From a checkpoint of a small transformer trained on Wikipedia: LayerNorm before each block.
Each number is 500 + 40 x the weight over its row's rms, rounded and kept within 0 to 999. Layers, rows and columns count from 0. Numbers have three digits each. The size before them is the row's rms in percent of the matrix's.

# up: layer 5 MLP up, 384x96, rms 0.163, rows 33-101, columns 0-95
# down: layer 5 MLP down (transposed), 384x96, rms 0.153, rows 33-101, columns 0-95
up33 107:522484468447508553456526488595500515483486551497617444513530484510445489502525596468548554508463475478479465538520528426503477478507467502492450455506511481549504464426517548517534469541393469506468555475492491445444537515517465518516535455571465470534495551485501546496541448429485432506
down33 103:571453501528498488421555487486528524454500479496493502436514510521551471527472510441428555464550573526563562454496523514517510501492523592556521525479472491473422518526526500456502510480513509525527508503464490513511477541470473548464562417429525467491511413510415414569516506551562470475
up34 077:498547518432450483457509486501457467529536452513583554529486473487413493491500567492490461486503503501497510493450510496521480626527503514529514482471465484556504407571464485562509527530463501590461586534488503468532460509483546418591463498508539469478542499486529462560508483469571496476
down34 077:430516491516543480443508485460549518481456515496456432509521617496564514459488462502520507536467584512422502523511502435513450429452509502523457538520509532492497594435457476463526537479456536432554461516529483455436516521527487542497527536515459513604506468509437491474475544522449526462
up35 113:548486504551511504477426439578502503545456527457521468542499457476535417488481504438532546549498461467533504504473430483414550515514412486500448515532460505437467532571494551503576460497495560474550546529535472549463502469491397455476464498535472518536497570545478532515513504541483450501
down35 119:594470559508390481452473455507485465474567396468536468465486512474488525484505512527447524477538431487457510595531488528514502494441500487486475500503478492532440440516525460543473485528526444480454494496514527532495482536524620523535490489494534511538568498518527469479570469539569577484
up36 090:531496418536435491524456444499449511532597533515477467478440480513447490498552496508550475532495443518570427482464526530459508486512555540458543492496427458465519529477517428506530560529547487424518551488487508558495496460529556490505504482461466615528510497560487519432486545454512432486
down36 099:532500503552540499548523473475543563473523627525468460500451479446461458474489500483483602494468545487469475481492508492506451500526503557476543589505473556530470474510492426500424505522514545476476552551469505525467458510545427525481565430538505478410527498541472515540474479521561497426
up37 078:526556511459471500453468470502474507580485474549508588492494493481530449435561486463456552446525553536529431500494476577420491518569445526532506495523469547480459496605459530439563512494434531549482515463513489472529494485482479448534455532451506464504499496446494522534598474457555519497
down37 074:481501419527476530521536548477539460434517494455511411492453523526452544526424476501524430551509468536515538490501535364465604502487556508490421533480505505494512417439533558532519434532510464480502478483493531517500534502495535554545539497517490491557491478466511508481513536488509590537
up38 119:518494485513509473460535493459488528505520477445531522522485465486460640459565538454521489449440500478434507436500570483539541554447513496465533521409467579526523453446534515507469545502471493482535528506529489463499486499492497468541557453526535524539447505454573510483553472553453492608
down38 117:483487500508481442571481483547531469488450551519393533447438528477513540544502510470501482568517468492554515499497457562504481507500451528471569487508548446453520477529463493529463507521617470466567415477455540507504563408526442501513528471487453504518488484558558523471512554542501435515
up39 127:557476454482410432423514494535493476548523474518578505528565507567500544539592464455528502488505447465512467466465551510519457472481554491488519467456533553549497576506447517463487480527530571463428517509516500480554511499437438475589502553494460533520490515476449462487524417484493502531
down39 148:496496486494552461554528409495433477508575570496481489492479518533500430428474502533472473508508524528467476455537514539467472455569506578462481500532482508497549483490477546436464532589465540515508508487424551440498564529537443524526565442460551450544488488480508526534429516447568538521
up40 114:442457503453537593529523550505512489509467463487525508486541485418441545440528555438533583519484473488503495533498496542495563548516425450448542447494504465530480582450495529518483477528479470463453498411528434491534504592492528496527529436506455493529571471473524511497566490534462525545
down40 113:462493531548516439558551454493479552493482501497496434466510552541458571461532521485510504560533540452472515533573428475522452493508495552460442439517527457473538549548565540451524526479545495508510568422420557477501532459556527414474482466538478503489513429473512469519535547435514535495
up41 087:465479580527489525486477566523529493568460504521545503477499531486476445536504490462497553432533516506557479505528421472564501492601408422476427473528442505442461562543484477482532486473456555513431586533514460463522452556482463428485515466496482490528491466518506518491575487493491541506
down41 084:524530431560510481505507471520445475459492440477496443506499508548480524459445514524581455477447411569499474487497488496417489487471551541495578542555508540540505474508487526558489503486510548514512469486523516437582473532565516478502510474519424500571534455508447520577418543484492580468
up42 084:535492461441492521547438475549422488497564517521456537471503500500491527515490592487493555556497475490511466439478569440439483471587546514528510527535520443585419468538478476539466500503484503569477475479507523484522471460478429500546530565498509481490455484505448475503505485565573413564
down42 082:458541469510520463464453558436513493466490456480503500428470508503533411537537443460546466485540609541504493520563506498515520458530545532506518473567503484470496538415445497496540530499479533462500483510507504449430518481479566512452494483474498490564578492542485495490505580481413612493
up43 095:515492476509436511479504511510496460513417469497470456549493516432559508477493557530564481495445467499491470477408474563490512527508501469502454489519450506526517506541527505418580504533567558476463560420498522570542468522494491472497428494590453490513445558571481555553428512515461465477
down43 093:535582474467474513494455496498508561579539500493503488549529470483512502488508477423496526445536486493575567541482548561455502539460509389478530488476447515457523469472572544521523486495517442560548560534488523426481454541544480465486503517465516443422529450470480515465439515485446553562
up44 073:566471518591428504493542474522415494576567520473450469474540509458469502525592511527523496488456419452483495451491508493483457469559505493514478567556485468602478540517576483475503493564525528435507496484486537462469530487476524545536571510524577430496496489496544473502453486524531465477
down44 070:443557525474602513528469527476562548477445491548535459504481536489558551506476423485460550519460524515540509517498573445409446509473508459500520483412556543460427519452468488533494539505509458543530484472553468473485535586498545503448494488535410471475502460512539504498487514472483562460
up45 081:451487504443521513493434538514484427511494507532519490510444422475511437476602436496522506514445529489493494474411473444487550520566465490527542505449524443444542496510550505446471506532547522530455545530533468523573490562455534476498411563487535528509448511518527475562483463453511562555
down45 075:560443523625495527455484525529528543513502505459476480507498532478552575504495523438420495562534498435485469463531476522525504525476490446565515521468522544545460504508486519525470420463491501439516496533446490561442510435399589533519490500462500500513560453433531492454521519559519493510
up46 087:472532482509509510556449509538464482523444525562488556605546529524523527493576458487472550458566476432462465468422453479497455518495455509414557494501521507495491446453460563437451545476411515462542528523495457532466497533491534470475528489498594475532473518460499553558469472458516520512
down46 088:501473543490636493408531504485554534441529510451557492545514483417551491492493514526480549502458487541405533519538458532488488522476459515500506569494464578483510430444499449539452537541460503483522464556490524517453513578442524525512466526483541502486530420442511453523491502492493530458
up47 111:468543463467458558525428515547455484518503467457520569444505460473494544528399503498543553497480490497487512517521490547505538572507452489513553537444522459623478507483522464478461533454518486488502499479507450527525497475481562440489480532535393544518531530502582479553466470536444465422
down47 097:532444453491541473497504560469497607556506568466504522550527532494509486501500464530533502454478581520438484509411500432497477484601527531488502471474509537472479500511497451510546440533503510463493499419476495551490511510464518554506557439451538455568457474463482547568491490513403448538
up48 092:483459472524429504523429485523508551542471564544454467511530482506463439469424496465515610550535514494530486488402547509451507495541494494445568467529502492479503559565493520498533450452528515511495472519495439526530487474463466480496540502614496521523492467498453472564539544554558421472
down48 098:464513567485535487520563508503508487456518513484482503551539525519432546473480500525537505447522539500420523485475488477498476507443525495509438461489437479584465477500507446524502454556553490551535624477431460503489480497503544507538576500427427483492492432495456458609516473491553440493
up49 112:508477479488505497484503494493501492493503592421606550544464465432487540490564501443544527482445485490477508511500481500527480477496506513442368516469520499580455503483499531506477489558448498431468524524553501544445515529489410493549540544527483544540460549431564540479513492472484480423
down49 104:545508474552464484513523465448530511498448521553423486476530475495514479474444525484494528491613524494464445490471551562512482472509481570531543569493443499419499536508422450536525490521515421515553538549457432458576526516557492551456469474527511492431468496459463580496549489514513521541
up50 104:483433522529475489509491483546431535516496542562552538521502516527475597459422444473465564424509513425418523482480521507495528461601497483477451500504551529538488536512498541446489487452471501480456460462543557550499408565477468503502467494464493426508546507484493511572542514511509476442
down50 106:466514504474544483543520540560505541497520538480429493498497487544512504398492516549520454545492533525536545530540519398511561521462518515485427437445514512559563492454478489412594470490478494513574530499574497419483523489488502482499423516439494438527454482492547465518522470506450456483
up51 105:530532431521497545571498516529517541545480462483459570502511473487505472541549414459540531535491528524521523483462513518518533499505506499504462440450529434524496502535498484523538505396546466388511530449541471510472448548492550487479487483472482506553524475505492454581483479510400396576
down51 105:428516489476536514482514476566601590525495449545551517516547481462499486518442471547525476474440514484513494407457554503501533458440473478480495446500518501515479516518423531525534465514523447510472499458478446511513493566593505502474518499511485539520576484463488409486444521494529507619
up52 089:507507568503543475513560483468503478505535542521592530450507447462468505534435440425474466486499471543475472526495556491560504541531465465506483484465510555494460524481521500425464585533418522493532482538488433505465506503490446383526549419458563553513478544497552510451504496513560531515
down52 082:574512472459503518498410517453475482487492497487425509536517508517506532455537552545514530621537471445551549528554506483498494442474481423438563481533537584475449449453486499476490467449515490512495475485484528444408526541510489589508529556466520474518536537492526491538499499547533471424
up53 101:621534444525522548468470538520540454589494518504516459522542526468487530531501470433522495480509485487482427521501485442499459526558504441459553479524546485514521475444498514478489510596469554538525517483519437518424517466503520371473532528501462519512484509419535536488455416484499481482
down53 087:592465545451573527503500492529483460590526480509468459512482503473523466567549503485460428477549511481584586544485466537511484519475429546542485451471506516447491534528546528480444422493495497527546454476459520518493562512513417449506464491531551430518461482459549543510492472468514444554
up54 101:482482470479400511479490523455478607560477460536498489521445475498486552535599443518511529459486466506487458439492450438570526523554545476442503505452467516519495585492455552535461484481527500509477521508552502475532515545474480503565526486573485477515391558501568521480517527494442502528
down54 093:411499505492594421557487518498446508364516491504562464521558500447549513456492521538498459524434551542511458510479505510497545502484494552515493522516473489477520551550474471466567493480527493436482475491511490466464506560496539531526448469551518536369478528470477507470431533518489549481
up55 094:512561448427487489501388482522511490495498518517509522515502538504494501535485560440523501535589478482531389550497519444404527492552521472505421450546523503497526453503560445523494479442512538521494493514475518539482505492455509533484530465462429472512488541465507550597588540470443521513
down55 088:412516543445498496434447489402401458463456459485522524526465504496542495475525468496461519511536543548478485513573531530530565472500535454479491564538545514464474486493471461522499514463513497437459468540485556564480517513511569485509544489511495470485569439533476532549492539565408454569
up56 099:463588571462488492453549519493473514507557569495592524465505490480483555523490445459466489469494452475451505514521445542568523519573537470501467519508527479520531504456471490442469601463468436420517512485490486528499532467500517464522485595488450494528527460547493529516430451435419497462
down56 092:563527623535602487462514550548452488490533568515478420472487467538529417484452506485528495479515561515515526509424495514533522455509539495523486519523515460515467461504459486458483516481493490597494523484425473497464403533560520519505507486482508403491526433556525520531474516446520499490
up57 115:533521475514443527472480497524475477555511467485527550533521540454534550498465496451478480539416504450484480509502495509408500493456482446561498443468514492568482546463565632532432515439473527482473538447547520485566470518444454520551541517561400538513491494519529470499515454548490507457
down57 120:526476533550448548506528546529513576531444540512496533528470509469594534549552470506509584430525513471470471498409488534462572553492463462530490499506471465482490459553570447556507510507485459476434521524517432491447499524506548411452487524460504492455513505480541485482519566513426428493
up58 085:474519516510423560480409574427505544486592554495485546534475484454474491497464562466527455529469461537471495455515588434442521526539515503555472464519487492526504497451589542496453534514478467496494553454544508614477548494476470447464482535476454522515457493495536492516472530521442497466
down58 092:548510521487535488550546404524513448435534456554555421538522531506487471542510539491440527435555479477543528492555451483512452444489482572564470454548527506497500447531518455468505499481465531495482498473487502538478528547495439548478528446488564463373496525544468564502528475465548479540
up59 086:507487469605456412531452543429498555487506507521461469523568534481493560452534430516547496536500511525484470556441503486511467434567573485427532500570464470441509476422462459543431536446516494486516511482561494532510486491520482468474581491484537529546443508522503520478538517529449501467
down59 091:500511525494504565450456419484517487499489445518527536474517420480565457505463559476470518444477555461481533433486556546502492520459494473485466581553530539513493501569452532529566431506507517437491472512458476484460474495530557531552450556497480506434581448423502448514533541508571540530
up60 101:502450543474482579515501602483458545481471510530539493476522515452455512497519597477511543454448502470462457498555504462568407542551550426473476440477521508524445484442493467501484510462502431548448500512606491521500504588461518500573446489475541531512492509496513486544556523506498499527
down60 104:555508504440530521492527560473459493501407523430494510489493528585503541524518496515472470525489448476432496557547554465473453496503505528500555402418540487489503508492479518484489520482516540488492426554512518495493595537600551460552432516515483509516471531539501514522434512502383504519
up61 108:557462461484448459524478558501465526459538520431423486459423487537450543402498566515509525554487482513511532474483501468402480520471507498475589547478457495466535499490438475530410514475599457525491483553454512548486490562471530515486507523506516515548512463445524544535573481484516472471
down61 107:501485539483485527422476507528464455526511479521491444487496507459494503559499514547386494615509516479413454527528432450501530491512508564455472533541465515532448531654552482478512562479480504515472504480555554445508474506503502517499412486560472489503534469516549472497509462485524484523
up62 070:470502531512498532589441520551407556526501450496506536489482508564473543560512508475534491499546463567478436450436454544433539569447496461512473460539470555488440514523470501522491550485455568480466500529472508507517511500506542423613539482538485476523501481454414498482452466506472465471
down62 071:557548546544498499543469501474519522454511540469490471501475538455521519546476557529524467495519495522518454439508530497486445444469522500533534514585480555531463529444400531501519551470542492490521466513487463493465429466509462553493492540477498466388570475473468475495410613540546429509
up63 100:437540512567522489557510545527500607532525606471519449534473511550443495492558455464501474561448450491483498508462466434513487502498486485435520474429458584445567485483454510495451532473448501500533598505508535550518461529496479483509538468517486519512473498499540595512502472475448444501
down63 108:542477502482475511457486527475437429487485385551485565473457477517523522538464522491554491418538524473480567493496542514505515481492487506556472503574554432527430518510572542474572484519466541512488463486545445430534552449492527466528474518479566522445547525470463418482476481520571531483
up64 107:514417556467485543515472483565469598539543435501468582567542428505532548468496528449535529530458496475433484454490511553467430525446480502546448516504508530532487526531573508515482507487508576492473462466550513502556465513506505503501427461465480421509513447493559497546526466419487518518
down64 101:533509505495457496517526467473494471502463590454510491572494578509497407483464551453424525524478473502525440502545481524473486518529514552445462464487408521527515508486475530524465495473485488515585565524450570462497530590549470444483575558512481444513471522479469605483467522513508513452
up65 106:507474532540426528426541502511538543487509569527502455499444478445510533478444532452558547476483527554501485469494572533489543490455526500485419441562499562485453585548497526490459465511463480524459490450510470453528493515384493461526503568491447530524530520406519491476538508572472502526
down65 118:455490509495551466522483510564533492456503520475507491496471426499524467536499483472547533494499537472496464485487492508442476523491493463475508513553514430508454554535546483461476540596455493466543407518538390545520498481576539507576467474440525474474552491505520560477477595536412585484
up66 109:470528502522490484513561441508491524499496495484497499567534480421517481544537572418507544522468491481498470533494423477550508462558503451441428463559478524453577505505424503409478513569522508502478578464478495477466461516485466502586543509430437463521489539469570550494492455449505464509
down66 110:444549509431570457504530571442468515493516518447491505508530492498447531501452550531495625470514518517516509486481529498558560444509504484436490405457475457501551484509486454503588506540453475490464531522546454448496539519429506512541448573472474542579527521499454496517441477472501533534
up67 115:530452477468490540567510514530472491488490562524486582565495466482552533518489523457541481544441516499440433509426560513511484509516448570546511471518472481440553417450574547435467534518528514507531512397500514540560461515481484507486431493505419505527464521439552511538506448504456466494
down67 128:482567488486511511544522440448478513583504559533534457431536544531459411471561473474489472529448463501523537450531521516496492472494456570453539495550460493549512576485418559476497514617486465460593504500491480514487571532502457455492513504460503466473466472510495548462450492505534522446
up68 109:531502533514491505522456417484524521506475555505501529554567512559531452504546445455454594568465450453470416446516535522491433470495540526426516523563486563445500502529487531460551484489490536474474507508489475525465411477492376466487500501495425461528468558472558499509505490512525490494
down68 107:499460502513475512542528554469408513440524509489617494461477456463533492548516488474434513512466471486492481503527534454525491467534450569526518490447502459542437529530544425472450516561471494529481492531482445519458475563526485539521533475536513546504559482530506553485583376474530446560
up69 100:518473457452453479483464483481473457493465498557474443433432471502476459472514445469498547508499527505554490490446564577499605507557478481549562469538514416511492554551572518483540551492594508549485509536563425446548468498484444466522460487502470510521429508533478443496496496511543474510
down69 102:522495553514503486509542526502558526404433578436515452503549510525474512521490486527520443492502541466491480490497455490493471547508510490460464517525470519548503408449516454558462512521517518429445552467541557557496444523430542496491578485543416512526546425406512474547539528541480535486
up70 093:521556538540538480468486433513506504503460455617485486571524484465512524434499512497527525552485475495437454489463536481491430483498467452539454440588494577444448559509467480461463484490566630537492485471510498483524491543419524508471512503532488448515526489479525524479571533508543499535
down70 085:495534466515578501520529472466507503481456541495516469534494457541496472442506542436468475506493452434541468515557565474464481514495561590514525523394490502468492447528506457532530502515533482558529557462522473561527498469447515531500569475428503521538486446501503542570411416565508437475
up71 101:566493503450494462449505439571520539516473607469569519507509502545439491424439480479455569440499513466458494515447491544461484445493426486442567541492466598485535499499487467488439489545496487516439547485523476529515533528497469489521513573514487591518458458482523508529519513502567495546
down71 106:461429519530444533553555445422481462502506481568528553452534524501508463489533514464539427423470499523531524448537488504589478513485488477563479432522550540502422540484518532497479462480507559470460513443503511508459432415567559431472543543498502476499557521487518505452531488526504551533
up72 129:500487500533469498528497553623469520514472528563554552510555516435493513482541509447517544502445471488506444491471459488552511494500502497433445522477518553496503551459442520430483518504482519501475570432519445558465432608467493489533543488530489471517492518453528601484523439416500483498
down72 130:471508448447500504510480530505438504453511463479495481527459425521519505524477532522587520474542524559532464529512544514480576523464478521525494472483474414542451614578510522449562494523481482508508513483537485378550493520517418501511497495457493473417461519521472566561510490431447496484
up73 097:452466513498521564463529509488452540540438455510509529610574476480530556519491554456507490519439444492477475531454498457471510566498473490478524469471521514537452525500578499527412557454453481494502541393577555483506513524476526524488454537555466442507551484485534470494562452554501509454
down73 095:575529514453441498450485429470521484579483595483469465477508457442541467520506487411599511536519540511496444478497497585518511527496539456487535553502481512443519478493520438519583427449505511531547561481526467544482474530514509469484523520513478534501422546559492450435536518486479481541
up74 116:513490543545449450448490505472503492503532520443553589513504457509498526519550497474538473554442477496476419520496462473487442507535485519518506508514434514467540482446568472547481567535465507507513534451457545488504439558480436459478497492475497500532419488446575613574543458436510501435
down74 117:539438567434515475493530466513519530510473521527495436482544499520539543458500505467493496496492431483456475425471484526563438492549517572524522494537562538493454498517443517495436501523566583522478448432537455537486454516522523518495509535495467478503595412501531438404443489486535541546
up75 115:562500442516415484484454523469441537510531475558567470535498440504456502453489450447567487559418457521487504453489596466467535494485481448483464523531458516459460504471537539521515558504519551482462547488545488542470506574492448489547528536524481558485446602535546501526503513482551445529
down75 124:519494473487504508559449585460489539481519530482521492479461534495516602512513442488558464545469474690445522507455488462499535473516491469485410530531479511499532514484495510483478527498486507492437530497515499494500499520546486495519497499533461523351466559495491513541497474507448445506
up76 104:484444513534468470503485526495509604554521462538485498608531493480518590491445506500495538541452452499507474491470521473527508541438511482511508500511461497492498480426572470478485492455465496445445481445608543512538454474489555503522457551524398476522592480462556503491496486461455450535
down76 103:491475418521502505515481473562504432533483425480523482517501477459523523477546496439448556540527552515503572526520448544572514462515524478461416516487435452535453477533508530543479521438461520529530538579494475468521531517593602497487503452474542487531436432519523508541442448513537516478
up77 093:521477502531531553471452539518468525545503496518538547511493541547509501507516513468501481445516392443496533472517485519514539488526478434524463500544506621591431548579529544477538547489381490488426498493529465475464464465454548487513498533462485524514525556485536457488486501443424494546
down77 097:498534508476481494469607466477539490476480459499443509459547478456527575555465526481436487468447508507496509456515517539438479449400487480656560464484465466462547527450516485537530449536574470527479503486466521510512477553490511527515517519495440559496476491465512550487550522501547537442
up78 079:519507489515504536474499514568481492510523548530586427554480550526515469552521422473486462563517468397426526515499489509561531499561549494493469436513559521470462499543509496479459502446443492434476582478544542465393437479511529482519546484486551534512463559553489492515523501483506454554
down78 082:540544521476475447475488491563536460504568488431512544519528518532481524523450520575461474553461485490548502501581550453554485510489470494533463396490508505458439506461433540449502465478477473543577492479574557470537522484429538548528436517416469518528558440466513538453491505477488471494
up79 129:481467472460498427506462560525443519483600542476402490518463475481470570504558548505545470563473491477429446507474518505445565469532554508480553484503518524543582431484467471496407491542497437470466514470532526562491466544491508528515535530487468490542486464440556511519528452474535451505
down79 152:557496520517494507504515451431560537521528564474501447492530529488412474484528477529468557489443468490413476473503501512555443558509497507490470578559525551472499480457581461519445527490518542516565511520508460447502529456546449453493484501517484522528524454569457411538467466460609490528
up80 099:469543437533534527470555519427544496478465539460466566478524494486515477553494494470555490465450524478489516535491520426555482535441478488506503421468460524473525493496526521463535566495469458502491491533556430482531450541450490490544505400467461598521437594504472521602523491478461467505
down80 090:448504509524454546522514460498522536488514553472432562554488449517531489557512444491568477531500524524517468495454548467515447576502470480487454598462498499504474491447463453494487448487447574476522494535483418452526498436486443533499523444481529438551527554489523451527525553536588529419
up81 099:452449511537462468468515573544507510507536546451483525484483477483461524561480552480540520501524525488461514524498502510519536507425450507430487470519423490558477566496533518464544537510372494395420446476444563520529502518474564491512514470471472510524522530453497511468611529521505490555
down81 091:476560577542451437523524548516438502482513473527470484561435494546585473541512491483496450549554539493551471509517529540536488409505518523508516523535530453483457454477469511481569413574513467536486488520541531482443483486521479559503475508410576458503487430458467542532540454458463500470
up82 086:462452483507454504549439552530469447548584511536493477446549487498450496497551420543551492455509517496499499540450449512585488494554490498421552538527500454460475481433497502384471546426431509414484489526555450499542543523486502480481510498491563541534480532520453529501500542486487518527
down82 093:516511518469523490483533561440490480484485483500564561539515521511494506598461539469586486415469550505448445492475489570459438548549486495556488587468492485537547471485508454531487457551511539528520520500467431587444510532433493525492515474525439515475567437526512461506506425450504499466
up83 091:525480504543458528557436554511438505532543570500488486472537516550458455526562459486487562489587567494463486487438518539469464520501462390469535502559473472542505485528465498459521485508429492460544427445510456426527558436514499500528515443474487534547488583538469531501446472532491499536
down83 081:475496510495561485525497535472500475497512504576517399455541517476475497533508457553519451506492568541467471500540486529573533542555509451539530490532388482467529490507463512520496461526495460557487418479456466434496596553496392489564523486534545434506482479489433509504454527505485533449
up84 099:501482511539415597472499538541503512496578545490577527447451526504531479513469528497517478496503482466554480444509504506532525573480476515455483451510453527527553442468525562487437547514443519472486462484439510510484547460432461496543493554473533563505504573407552532507482409432489517474
down84 098:525465504476555502473491485473497561468461497481459460540513532540536464514510588471512514500543488467524506494513427507482455524563451537469506497490458519423532495505508484474512592566523441461516447466443590533498539478570490533455605449406493508508453431447574525518488526510440502521
up85 115:506510484492424484526519454455451503500505528538486495573541494503414534488597478456524515507430464492552432487441509547487593494600608498444507507580560504510551525487503456456486528449448486521461453471529540537477451537474527466496491525452467498512525501487522548562502465461501464495
down85 109:451507482554512531521425497494483496510449529537457460480505505531507409422526515515506477533469467522516562481481474432518492511481360518485489463485534445514577518454526513478480504514557518451522494485558497475536542493623498477508435539531496524538446464469505550492526458549568495587
up86 116:500425468425521441490466442478468485528503446497492536461475451537481496476507511485546563478431456520543498480420588596466484521540502516517519501509506474560460508607563460480546515550515452435485538486548425482515462470502504442520483420499487565528463486558494501521541478526466476457
down86 117:525524557448516529498442572464436497569483396517492519534482486491530478539432493511454472477510501519499459573462492476487447422515480530568449529473499488527403579538517443467491478562470552489518508444487432499490561577496558497505435471536533532496453544525502535504513508557508483451
up87 084:584475409497513489514477534552478504501536505597468543530473475483521532505542531520547470518485494486503508433505580521436489416434419541488467463579501467485518430598583537538530554524475555439501552432510531536509476518479484500487493526499516461503497497475486492550464467516503480428
down87 090:417528497515532455446490519481510518525464472436530543479496534549530507444441418544487532546514554533508514540493499552522456499525563452477495608456543563480429456489451447521559465470455455471556455517518453502461491514484512504555515531553452493428480475534558533456522553518426521518
up88 109:503467479511488518570465509503446539528522595559485460474518499508516504511452477470483559490457484461545413511424458474477474459531513509486555528480533450548552500492482485454476517486462521493506473499577457530558477469514416458520462471569543498527427531455487633466474507440532448556
down88 108:502511481497485569483544423509571522493488411538528517535533485453480470527536490467547458482494506539546570394527449522486460500470523484596478502442499512495416476495599504522461526470506508430467527485512430453463551489536559457492507491528454539482461499540517452450498437532572496517
up89 088:507434497511502472522480607451481533518559494538444514462527446465483502471503418509509507566521604509436485483471532604502479431537477532526471544514463546519554533530499521516481559484458520459495489538543447454589518462463516499489413459544458518510470494486416460545469527490490486489
down89 077:495532519438552555448592509530531482532486500478549441536518486502486451497494539459524501447583468494491405452555477532501505489507476546511443463503525499543519487546505509464467434539465547587507460471450546553556443508571479532479473519445476441428535460530550527505454531417479521480
up90 109:537520520501406458472459547423530538536520518586450511463499464499479516458461526526484563494481538559502443400478589555456513490508498470531494451509441546469447515513530507454469480493480472484411572423582514489504508475451533460557539547512484520525503514487497506462512543454511473562
down90 117:477496489541576511499522520567460506445499475418558488527495454449473451531601442478593458516459439465445540547488500482522520498487572447491436493503525483551473493539470484551515514533553581425512460573505438542508495556538476488500515463529578471485441501491534520482455511513480509470
up91 089:499446515456465538464493493478476527514493505538543495496548464516496538519510470487475567457545584480478436468504504496520462481605500466475487496452534515461439610459478460363550542488482541509520449569534506476490516454478460506517477538521547513525468546440504547476524501412446533554
down91 083:504497463468548545449500575458496531451527558434457528545496561437514489477436492441500484531567572547517439463522497507511502423507495513488477542464515526549559481493554473538559504517485509492542480513551475506409496535418498531462456469536442515506488531540487432569464528504396501540
up92 093:525512539564416457461476462483466592541539493471614500513506502497527540513453411414501467532455512496515517482491492496518513552540553419473520475479469518564521504476469522545417498491500526514478584453494530513474508441504451450504554486523432535504465557462555513534523511512421495536
down92 094:509514559469568490461477497508490430487463494481453480513484453531491508495458493525538487451550452460555493570467558495504501573480475587479483519533516430394508495514545479507585578461489499486528457481481501526494448624558492575537487471503574474448538519516520531514501485436523464492
up93 094:477462532518506505537481500466463560482470532450560529598466474468441557497443538487477529505519446491461436480553537533437531530568476504530520477493519499544469570483501527395426492502454479549525490445489471586543504480494555465532436543553492492492512517483584497486443494443519523573
down93 086:468508445478551453574528486461507506464501514504397538480511553441555494419508404509491462470516527541513496455497487485492484493502524420545510535513503511459466479429459524530551455483566468481538550508508483440469494473473488544491578559522553502546496549489465422538588537488587483490
up94 124:586563433468487537457562470567514528517485551447571467537494479483548476467474457448526545510462485477570499503451500432418510460485488475496491492563479512507548485578465541520519511522488485508487570539563473443483436489483427501550489474473509488547449526445499553508476481509422417530
down94 122:492469481497496524461521511521527534444441463452456529546528485489473513462487425580537488461476492523541632543505550472533526473491544455495462464528457551517508486539513510526470568470445521529472496591520542485510470510432604498479461439449464514559515504546491456551506507465516503400
up95 091:507490480506423577477411506497520558494522501544522436448557484482443516437480482469547566575522531519473480440514588488488495544522470397435519483500494517579442543578433521523493545477520526499496456460520452476548570440496495530525522472487467494532539499511493494495471532513508428535
down95 086:425473583460563459504521540597503535491532542518501479482480477507553523510504544479537488466461538454469415534493521528497540515477575501511545536542400463537458479511494486544549507465495466448497416504445454481543523584451510569539517547456514485492485446470514522535424493510533457446
up96 127:485443525512466462514471557542457475492505510532452596457443434573477518537547536514555561521450519524485484497468556492560495486487527523489489521452519476542468534587482443477498473514500501501478507445555534482544405471469405468504467434490484546533494485569512511480594468506554437462
down96 151:490460494451522512516487533528461438468534506527499550470507497554494556507600444462531544500491547573510549546542486508500480510589436441452447537489531488526475492502516481541424483490524566445410509447497560502465516423478536483471449487531513554411525530515483409484543458515500461497
up97 105:572484506461507500541425507547463452556480514484472491548546498456493506556491555490584515503518500449545487526488476475482472465597485465574515470533477502453496463494631497497521426471553521491421510485550505543435502483504448484473483523587461487539461491462513526501602531481468467483
down97 107:505506484473489491578470554484490470464512473547487539390483521496546491460413467499511542558489483528521494491434519401470515518469500523513485459478513538549488535438454489551556441506511523513544428481540495474461419545487462591523505493517529465538524503578472546542578557452528528449
up98 112:520464531493512443419449573508449548521457494483484456497537495508411562498468564521546493494463373468460483444486460484572446474525573537500494506536513531499565497454525518472444513440523522487516515490536503438528412536482477552490474498494524484536432501467469509549539510571515476554
down98 120:488461463508534538537475556568515488516526508443483512480495516494454501477431494592545485497571514539568423467478484452504512518450501503467514474463441491507516507491511580483510492482502458583437426409535517515501531581527521523499427553567534505546419526495534452461494494459570448486
up99 114:547495418571517474493467462593483538604533454552486458517453512524450518568549477505490487512490487496558445416500461487520405488537514435467470474451528591528466547485480527504433514483481584549501520536536471503516535528446472516539522497551497508515437478457547506527530463505469489500
down99 110:513593526501489465465516414543571522509555475559498475520532484456510473462494476527497437503490525501467427522450440536499503485529579524401573551502481528501517523513393497533515561503513498482471534550483518472510586527463477486439509517465489531533534445444504500463567508542466443432
up100 121:478495446536488479543492495521521481497533582515436465523527482477472531485459483426528542432471573498487433472414584539491524463442503477450515508517469485546477534488441505490424476591465446466502515546604442486507531521488467465503543537539548497534460517477481537450483477520563465575
down100 132:488518440564524466496458491549522498531482533454408487493464465499473496476465472506563508511492568532537550400518533500481525462501534512427491465459486495516414523509388592512584483554567422463498531537525526501510507532500498518478516554509485500576426516492497505433474525493513477442
up101 094:528497482546451460422508484537498482544528576459493440570466489514487510540418505500539534495437475464545519437427498473556517505496457471514514511526542489520491485472565504459518472536499518517466494513583467573495535487491460444524459599569449450510500512498442491495445440594539425492
down101 086:503567441487535529512477422462541515491583536490580453430494528494512467448544517426612522539551513482548541454461504507453505524479504510472497432455490454504598457537512521523556477464517509495563506565456526477507496551480478431467480461517437484460479453487448503533529520480538547478